config.yaml
num_attention_heads: 7
head_dim: 64
qk_norm: true
init_std_up: 0.0168
schedule: "wsd"
max_steps: 8438
Each number is 200 + 20 x the weight over the matrix's rms, rounded and kept within 0 to 999. Layers, rows and columns count from 0.

# layer 6 MLP up, 1344x448, rms 0.11, rows 660-709, columns 192-223
206,200,272,203,212,189,225,201,172,172,209,167,206,211,194,213,229,210,201,225,198,198,205,200,181,204,197,197,218,196,209,206
227,225,185,213,198,203,195,187,232,258,211,204,208,200,210,181,206,188,184,217,229,218,168,187,214,242,217,194,215,182,216,211
191,185,158,223,193,198,196,195,159,196,211,209,204,225,195,214,197,170,210,166,193,203,184,181,224,198,197,206,217,213,201,155
208,191,200,201,169,222,174,177,225,207,184,200,227,175,189,188,210,199,201,189,225,217,226,209,200,197,202,175,196,196,182,208
229,157,202,232,192,201,159,145,212,212,215,179,198,216,207,209,194,168,208,218,181,180,201,180,211,225,165,180,203,197,225,212
187,204,222,192,221,311,184,194,189,176,199,197,200,197,175,196,199,199,217,203,211,218,200,195,243,204,196,207,169,202,230,224
195,241,196,167,218,191,198,212,190,198,186,175,202,215,186,192,210,228,137,207,169,207,205,223,184,204,183,212,206,192,207,182
229,212,198,204,173,191,213,195,190,207,198,211,213,236,196,193,224,211,192,193,186,232,223,223,199,228,211,195,216,228,227,200
190,223,197,190,186,182,199,174,210,180,201,245,200,202,192,192,173,197,212,165,162,247,243,185,197,178,181,219,194,189,189,161
201,197,201,225,201,200,219,242,228,197,210,221,226,197,213,206,174,232,183,194,194,202,183,202,192,173,183,204,221,199,203,175
203,195,202,196,207,204,234,188,203,200,216,195,199,217,183,199,206,209,169,204,232,167,191,200,203,179,199,199,213,209,216,209
196,220,196,219,218,214,209,158,199,199,202,206,193,194,203,239,201,214,213,190,217,192,211,199,226,204,188,214,224,226,188,200
189,199,211,191,212,205,193,186,205,208,215,180,201,195,237,210,215,211,201,212,189,200,175,206,204,174,189,213,171,205,201,231
188,209,205,185,194,189,186,196,193,195,178,203,197,202,218,203,196,187,211,205,211,202,182,189,208,184,187,258,211,187,180,198
215,216,210,182,206,262,177,175,229,181,191,210,200,228,180,185,220,202,207,213,193,203,212,193,209,181,214,253,217,201,225,184
203,156,168,199,210,208,227,189,180,220,221,223,206,207,189,223,216,233,151,190,204,185,228,204,203,168,200,198,215,211,175,168
246,215,184,139,208,209,213,191,226,201,200,203,201,218,186,160,207,160,196,186,207,204,189,200,143,209,194,183,208,209,170,194
158,188,212,198,203,188,197,226,219,197,207,174,213,182,218,209,210,165,176,151,220,172,210,215,229,174,192,232,220,169,233,184
173,160,218,177,234,182,190,209,244,205,202,208,214,192,188,220,205,196,211,192,204,173,217,201,210,209,195,204,180,202,174,223
209,207,204,195,201,193,202,195,201,222,186,212,198,213,200,207,216,181,185,210,216,216,187,218,201,188,154,201,215,205,206,192
192,214,188,163,185,173,179,219,174,172,230,203,208,207,194,198,219,200,214,223,190,198,167,206,250,218,202,205,161,199,153,133
214,206,164,155,169,188,205,191,172,201,196,183,220,218,211,192,164,200,150,222,209,201,229,185,194,205,183,257,199,171,206,209
219,181,180,196,236,197,164,192,167,196,205,174,221,189,190,197,131,242,180,211,171,189,197,199,220,152,218,193,227,204,181,194
208,179,194,192,186,189,227,204,219,196,168,175,189,197,221,196,213,172,220,189,204,189,193,205,215,184,187,226,195,195,190,216
190,163,199,228,197,208,223,218,160,202,216,191,246,218,215,164,213,200,197,211,230,195,180,178,211,248,214,202,182,211,207,208
232,125,207,146,178,188,210,201,201,243,176,167,193,231,194,191,194,176,182,174,190,198,160,195,228,183,211,194,202,188,178,188
207,210,213,217,204,202,216,204,199,165,206,201,216,193,198,217,203,181,199,153,205,191,193,205,221,154,199,183,154,211,182,208
205,219,220,195,234,210,239,209,225,218,172,183,186,214,191,211,225,211,192,189,217,194,164,220,174,201,179,192,206,219,210,191
185,166,204,214,218,202,221,206,157,189,226,201,220,214,206,160,214,187,216,188,206,213,220,231,188,203,218,196,156,192,215,194
200,193,194,197,200,224,209,199,196,184,192,206,202,220,191,195,206,199,205,203,181,192,208,191,210,191,187,207,200,179,196,169
218,187,250,209,199,190,200,230,196,200,198,172,188,231,183,198,219,184,221,227,189,164,220,201,190,228,221,190,153,201,212,203
198,204,191,224,225,184,215,220,190,154,219,190,199,213,204,212,219,177,191,187,196,193,182,216,228,200,183,204,198,166,203,212
160,215,186,187,196,193,170,182,187,189,212,218,199,192,178,121,205,192,188,185,197,203,189,196,202,208,172,215,203,190,202,192
177,208,167,194,208,197,260,232,187,207,208,237,193,218,189,196,198,173,197,199,182,198,187,247,195,224,194,206,208,169,205,182
232,197,211,203,169,212,197,232,221,158,195,184,223,194,228,202,186,203,179,208,192,243,164,248,218,223,183,217,209,234,209,233
211,199,190,189,208,194,199,197,269,185,217,163,188,216,235,179,156,187,222,176,225,209,161,221,202,186,243,212,168,194,218,164
219,188,235,201,199,190,193,190,193,207,179,228,188,206,178,201,181,188,160,214,197,178,189,167,202,186,214,186,167,196,186,204
199,201,219,197,181,178,187,211,174,218,204,190,185,230,190,191,216,207,193,176,174,206,202,208,201,194,228,183,143,195,195,206
193,189,160,185,231,184,192,202,243,192,138,221,214,193,203,216,216,173,199,184,198,215,212,211,214,164,208,154,196,197,169,171
206,202,171,212,193,175,200,231,206,187,203,190,237,205,170,167,212,178,225,238,207,187,156,168,193,187,188,212,211,198,161,195
168,200,198,182,156,205,200,219,222,242,210,206,205,224,198,195,192,210,213,212,202,195,204,189,160,179,217,221,192,194,149,191
217,194,184,208,213,204,188,187,180,196,171,185,195,207,174,175,206,177,200,203,189,193,195,216,190,172,213,208,191,220,232,206
175,210,181,168,179,171,185,204,201,190,190,169,204,192,207,161,209,199,185,212,177,191,265,215,234,188,223,197,201,189,186,187
152,169,219,217,215,167,197,198,181,180,212,157,207,210,198,204,189,174,173,261,214,210,215,190,179,175,209,216,164,190,208,194
210,177,171,226,237,214,205,205,188,201,200,204,199,167,189,196,164,236,202,199,221,161,233,202,210,225,191,189,203,187,203,217
238,211,222,199,210,216,198,235,166,202,189,171,197,197,230,206,215,198,191,193,215,204,208,195,182,189,194,218,199,210,194,213
214,217,194,156,194,189,199,204,251,194,195,173,207,166,172,150,194,197,186,171,181,186,213,185,179,217,200,179,192,223,207,192
210,185,187,189,198,171,187,190,204,226,227,178,200,186,195,219,194,184,222,165,161,189,203,192,202,223,223,202,215,176,229,190
216,173,199,214,214,205,185,218,208,183,226,224,196,188,198,204,178,173,110,196,209,222,220,209,199,218,236,187,212,156,218,176
174,223,215,216,199,189,199,232,196,187,194,234,198,187,193,236,183,181,207,228,175,210,193,183,205,185,168,162,164,209,194,224
# layer 6 MLP down (transposed), 1344x448, rms 0.0928, rows 660-709, columns 192-223
191,200,185,217,205,205,205,204,192,184,217,207,212,206,211,226,217,182,223,210,194,180,186,208,188,202,197,218,199,190,196,212
239,211,234,226,219,205,203,187,211,186,215,174,234,207,205,196,172,197,198,209,232,170,191,182,154,216,174,200,202,213,202,191
194,207,227,209,199,189,185,207,176,196,186,217,197,205,196,221,213,202,195,237,221,229,194,186,201,195,213,201,196,189,210,189
198,214,199,232,196,183,173,161,196,213,193,165,185,191,206,187,210,215,206,210,202,186,206,198,208,207,212,199,182,218,216,213
213,177,185,184,220,177,223,232,207,192,167,167,204,199,196,183,192,171,206,223,195,228,200,189,232,202,232,168,202,191,229,201
214,206,198,187,178,210,180,190,197,196,232,204,211,217,199,206,201,194,206,197,188,192,212,214,205,178,200,210,213,192,183,204
173,193,176,194,218,185,199,171,164,208,205,255,214,222,217,230,217,198,226,180,165,242,202,201,211,215,208,175,216,190,189,190
169,221,203,210,154,165,184,191,179,209,202,183,179,195,212,206,210,186,192,219,181,240,217,187,215,185,222,197,206,248,217,214
181,214,208,174,221,201,200,176,207,218,244,225,206,211,260,222,186,180,182,201,173,189,250,155,196,215,168,223,184,181,197,168
224,198,221,246,177,227,201,166,205,210,212,197,188,207,176,202,200,193,176,169,194,199,225,177,240,210,211,174,206,220,184,192
164,238,220,217,182,224,171,164,222,189,208,192,166,200,205,222,198,180,235,235,210,227,193,215,214,190,198,192,217,178,207,193
198,175,219,221,236,179,172,192,220,236,191,202,205,208,183,216,162,182,173,181,202,245,198,189,233,184,211,196,209,187,189,190
187,178,179,219,197,189,194,162,231,200,196,233,203,188,214,226,243,231,166,207,215,154,215,191,200,170,189,182,215,192,218,210
183,197,175,192,211,231,190,173,192,182,213,182,205,216,187,201,208,204,171,213,192,196,193,189,169,209,222,158,183,227,199,203
228,195,189,208,194,170,230,220,191,203,208,188,211,213,185,196,245,229,181,223,207,198,224,187,203,159,236,242,221,178,177,207
186,235,221,193,185,182,191,198,200,186,250,215,171,193,236,183,212,247,161,202,210,194,212,193,178,179,206,210,204,184,206,203
212,216,204,226,189,232,217,177,189,240,223,206,157,190,185,191,174,217,191,233,195,214,170,219,183,208,206,201,157,218,188,190
179,206,218,180,215,219,149,193,118,186,181,224,167,222,194,222,180,199,206,223,172,202,220,205,185,190,213,220,234,246,169,239
230,223,171,187,201,216,170,147,183,215,196,192,190,206,203,206,192,173,230,172,220,229,191,199,172,170,214,175,167,180,175,219
220,193,191,190,172,153,182,206,196,239,229,215,193,183,202,201,211,189,198,250,195,216,179,226,215,155,168,224,188,216,197,202
214,240,196,194,209,200,222,147,187,193,204,157,188,219,196,173,196,211,201,177,209,216,201,206,168,212,160,235,194,160,174,212
234,193,212,218,194,203,205,229,230,171,228,228,200,219,169,214,224,196,211,211,231,236,189,188,202,190,181,214,192,140,226,191
234,156,196,204,207,199,206,198,209,192,187,153,213,183,199,196,198,217,210,219,195,197,178,155,186,173,157,188,200,203,190,188
184,212,188,197,224,189,157,158,202,182,187,193,201,208,194,219,191,215,204,167,186,214,204,204,218,179,220,192,242,185,161,167
154,233,208,207,195,169,239,206,196,228,207,197,178,198,214,152,210,177,211,178,200,183,187,182,207,196,192,201,200,196,192,228
176,179,193,202,192,165,177,231,197,222,214,194,206,200,197,191,224,214,166,222,170,191,214,201,220,172,251,176,212,217,168,212
220,216,208,208,223,222,197,208,189,210,206,223,172,203,211,206,229,195,210,224,214,212,224,192,187,208,184,210,209,203,203,203
230,215,185,210,182,212,215,194,214,219,209,164,202,177,186,202,219,207,168,232,222,200,194,202,204,214,201,235,215,202,192,254
186,188,178,219,209,167,159,186,197,186,211,180,171,184,206,223,199,164,208,208,209,204,175,172,226,167,182,202,231,195,195,212
160,207,204,185,189,223,182,203,202,186,193,200,200,205,179,215,185,243,195,211,174,190,204,220,204,192,183,231,203,217,200,205
210,177,195,199,229,204,229,179,187,180,225,201,185,218,199,206,232,234,199,222,205,155,198,209,186,202,211,204,187,239,182,185
206,189,155,239,198,173,220,208,208,192,230,232,211,197,202,197,173,203,194,199,201,166,172,200,213,152,210,190,203,215,197,193
202,216,184,199,220,191,190,229,229,194,215,188,208,217,180,220,190,185,227,225,170,199,208,182,215,178,199,195,184,189,199,197
159,204,238,182,170,219,202,200,207,209,192,219,199,201,195,217,168,193,221,198,197,181,191,211,198,198,175,202,209,199,189,159
146,172,200,220,203,195,195,181,203,179,140,206,222,214,190,209,220,175,210,222,175,209,181,245,185,243,227,151,193,213,199,243
193,205,185,219,167,250,197,276,177,183,185,188,214,203,151,188,201,186,181,184,191,185,173,187,203,200,186,237,245,213,230,195
202,209,163,216,216,161,213,186,180,234,235,211,187,191,227,177,175,205,169,219,183,161,228,230,207,160,187,185,188,214,216,218
189,231,185,197,196,212,195,222,213,214,203,192,239,212,223,201,201,217,226,183,203,201,201,181,198,216,221,204,220,197,222,200
205,189,189,175,206,220,197,180,194,219,213,215,187,227,226,207,180,208,213,189,167,208,212,193,188,175,224,170,199,237,176,191
182,197,199,195,184,205,184,202,211,169,217,207,169,223,168,195,239,177,210,203,212,211,204,223,187,208,187,168,214,192,203,195
190,171,159,211,196,191,186,207,210,240,181,199,192,193,225,223,170,184,203,225,226,206,185,199,218,203,195,214,228,190,201,207
202,212,229,215,219,203,248,168,179,165,213,202,165,205,203,189,194,213,234,213,189,195,188,209,198,186,180,231,229,215,196,210
185,203,222,229,198,213,199,275,219,198,193,218,221,185,210,207,227,226,192,204,168,221,202,222,221,213,206,185,237,213,213,199
174,156,232,219,152,172,192,170,185,218,198,211,207,203,204,198,211,201,188,219,191,222,223,188,159,176,172,174,209,199,201,198
196,196,207,199,192,212,181,154,209,211,166,185,185,200,181,132,202,190,189,212,224,197,179,168,209,198,187,181,214,213,208,193
213,203,211,182,192,193,205,253,184,191,228,230,233,233,192,184,240,211,215,200,206,190,241,194,206,195,204,174,224,188,200,188
208,214,189,192,188,176,186,201,221,176,191,198,198,229,185,198,197,192,187,216,177,215,197,231,207,199,190,187,213,142,184,206
177,178,198,224,198,205,209,180,204,178,202,222,214,191,210,200,225,178,228,235,204,202,204,161,174,227,184,229,207,187,183,194
224,161,189,236,191,198,142,173,208,201,217,188,208,221,165,244,177,224,185,166,203,189,183,205,210,196,215,182,200,175,209,182
207,201,206,205,207,222,202,210,185,186,184,216,187,171,212,245,230,198,208,184,231,220,226,184,194,169,216,186,189,217,207,195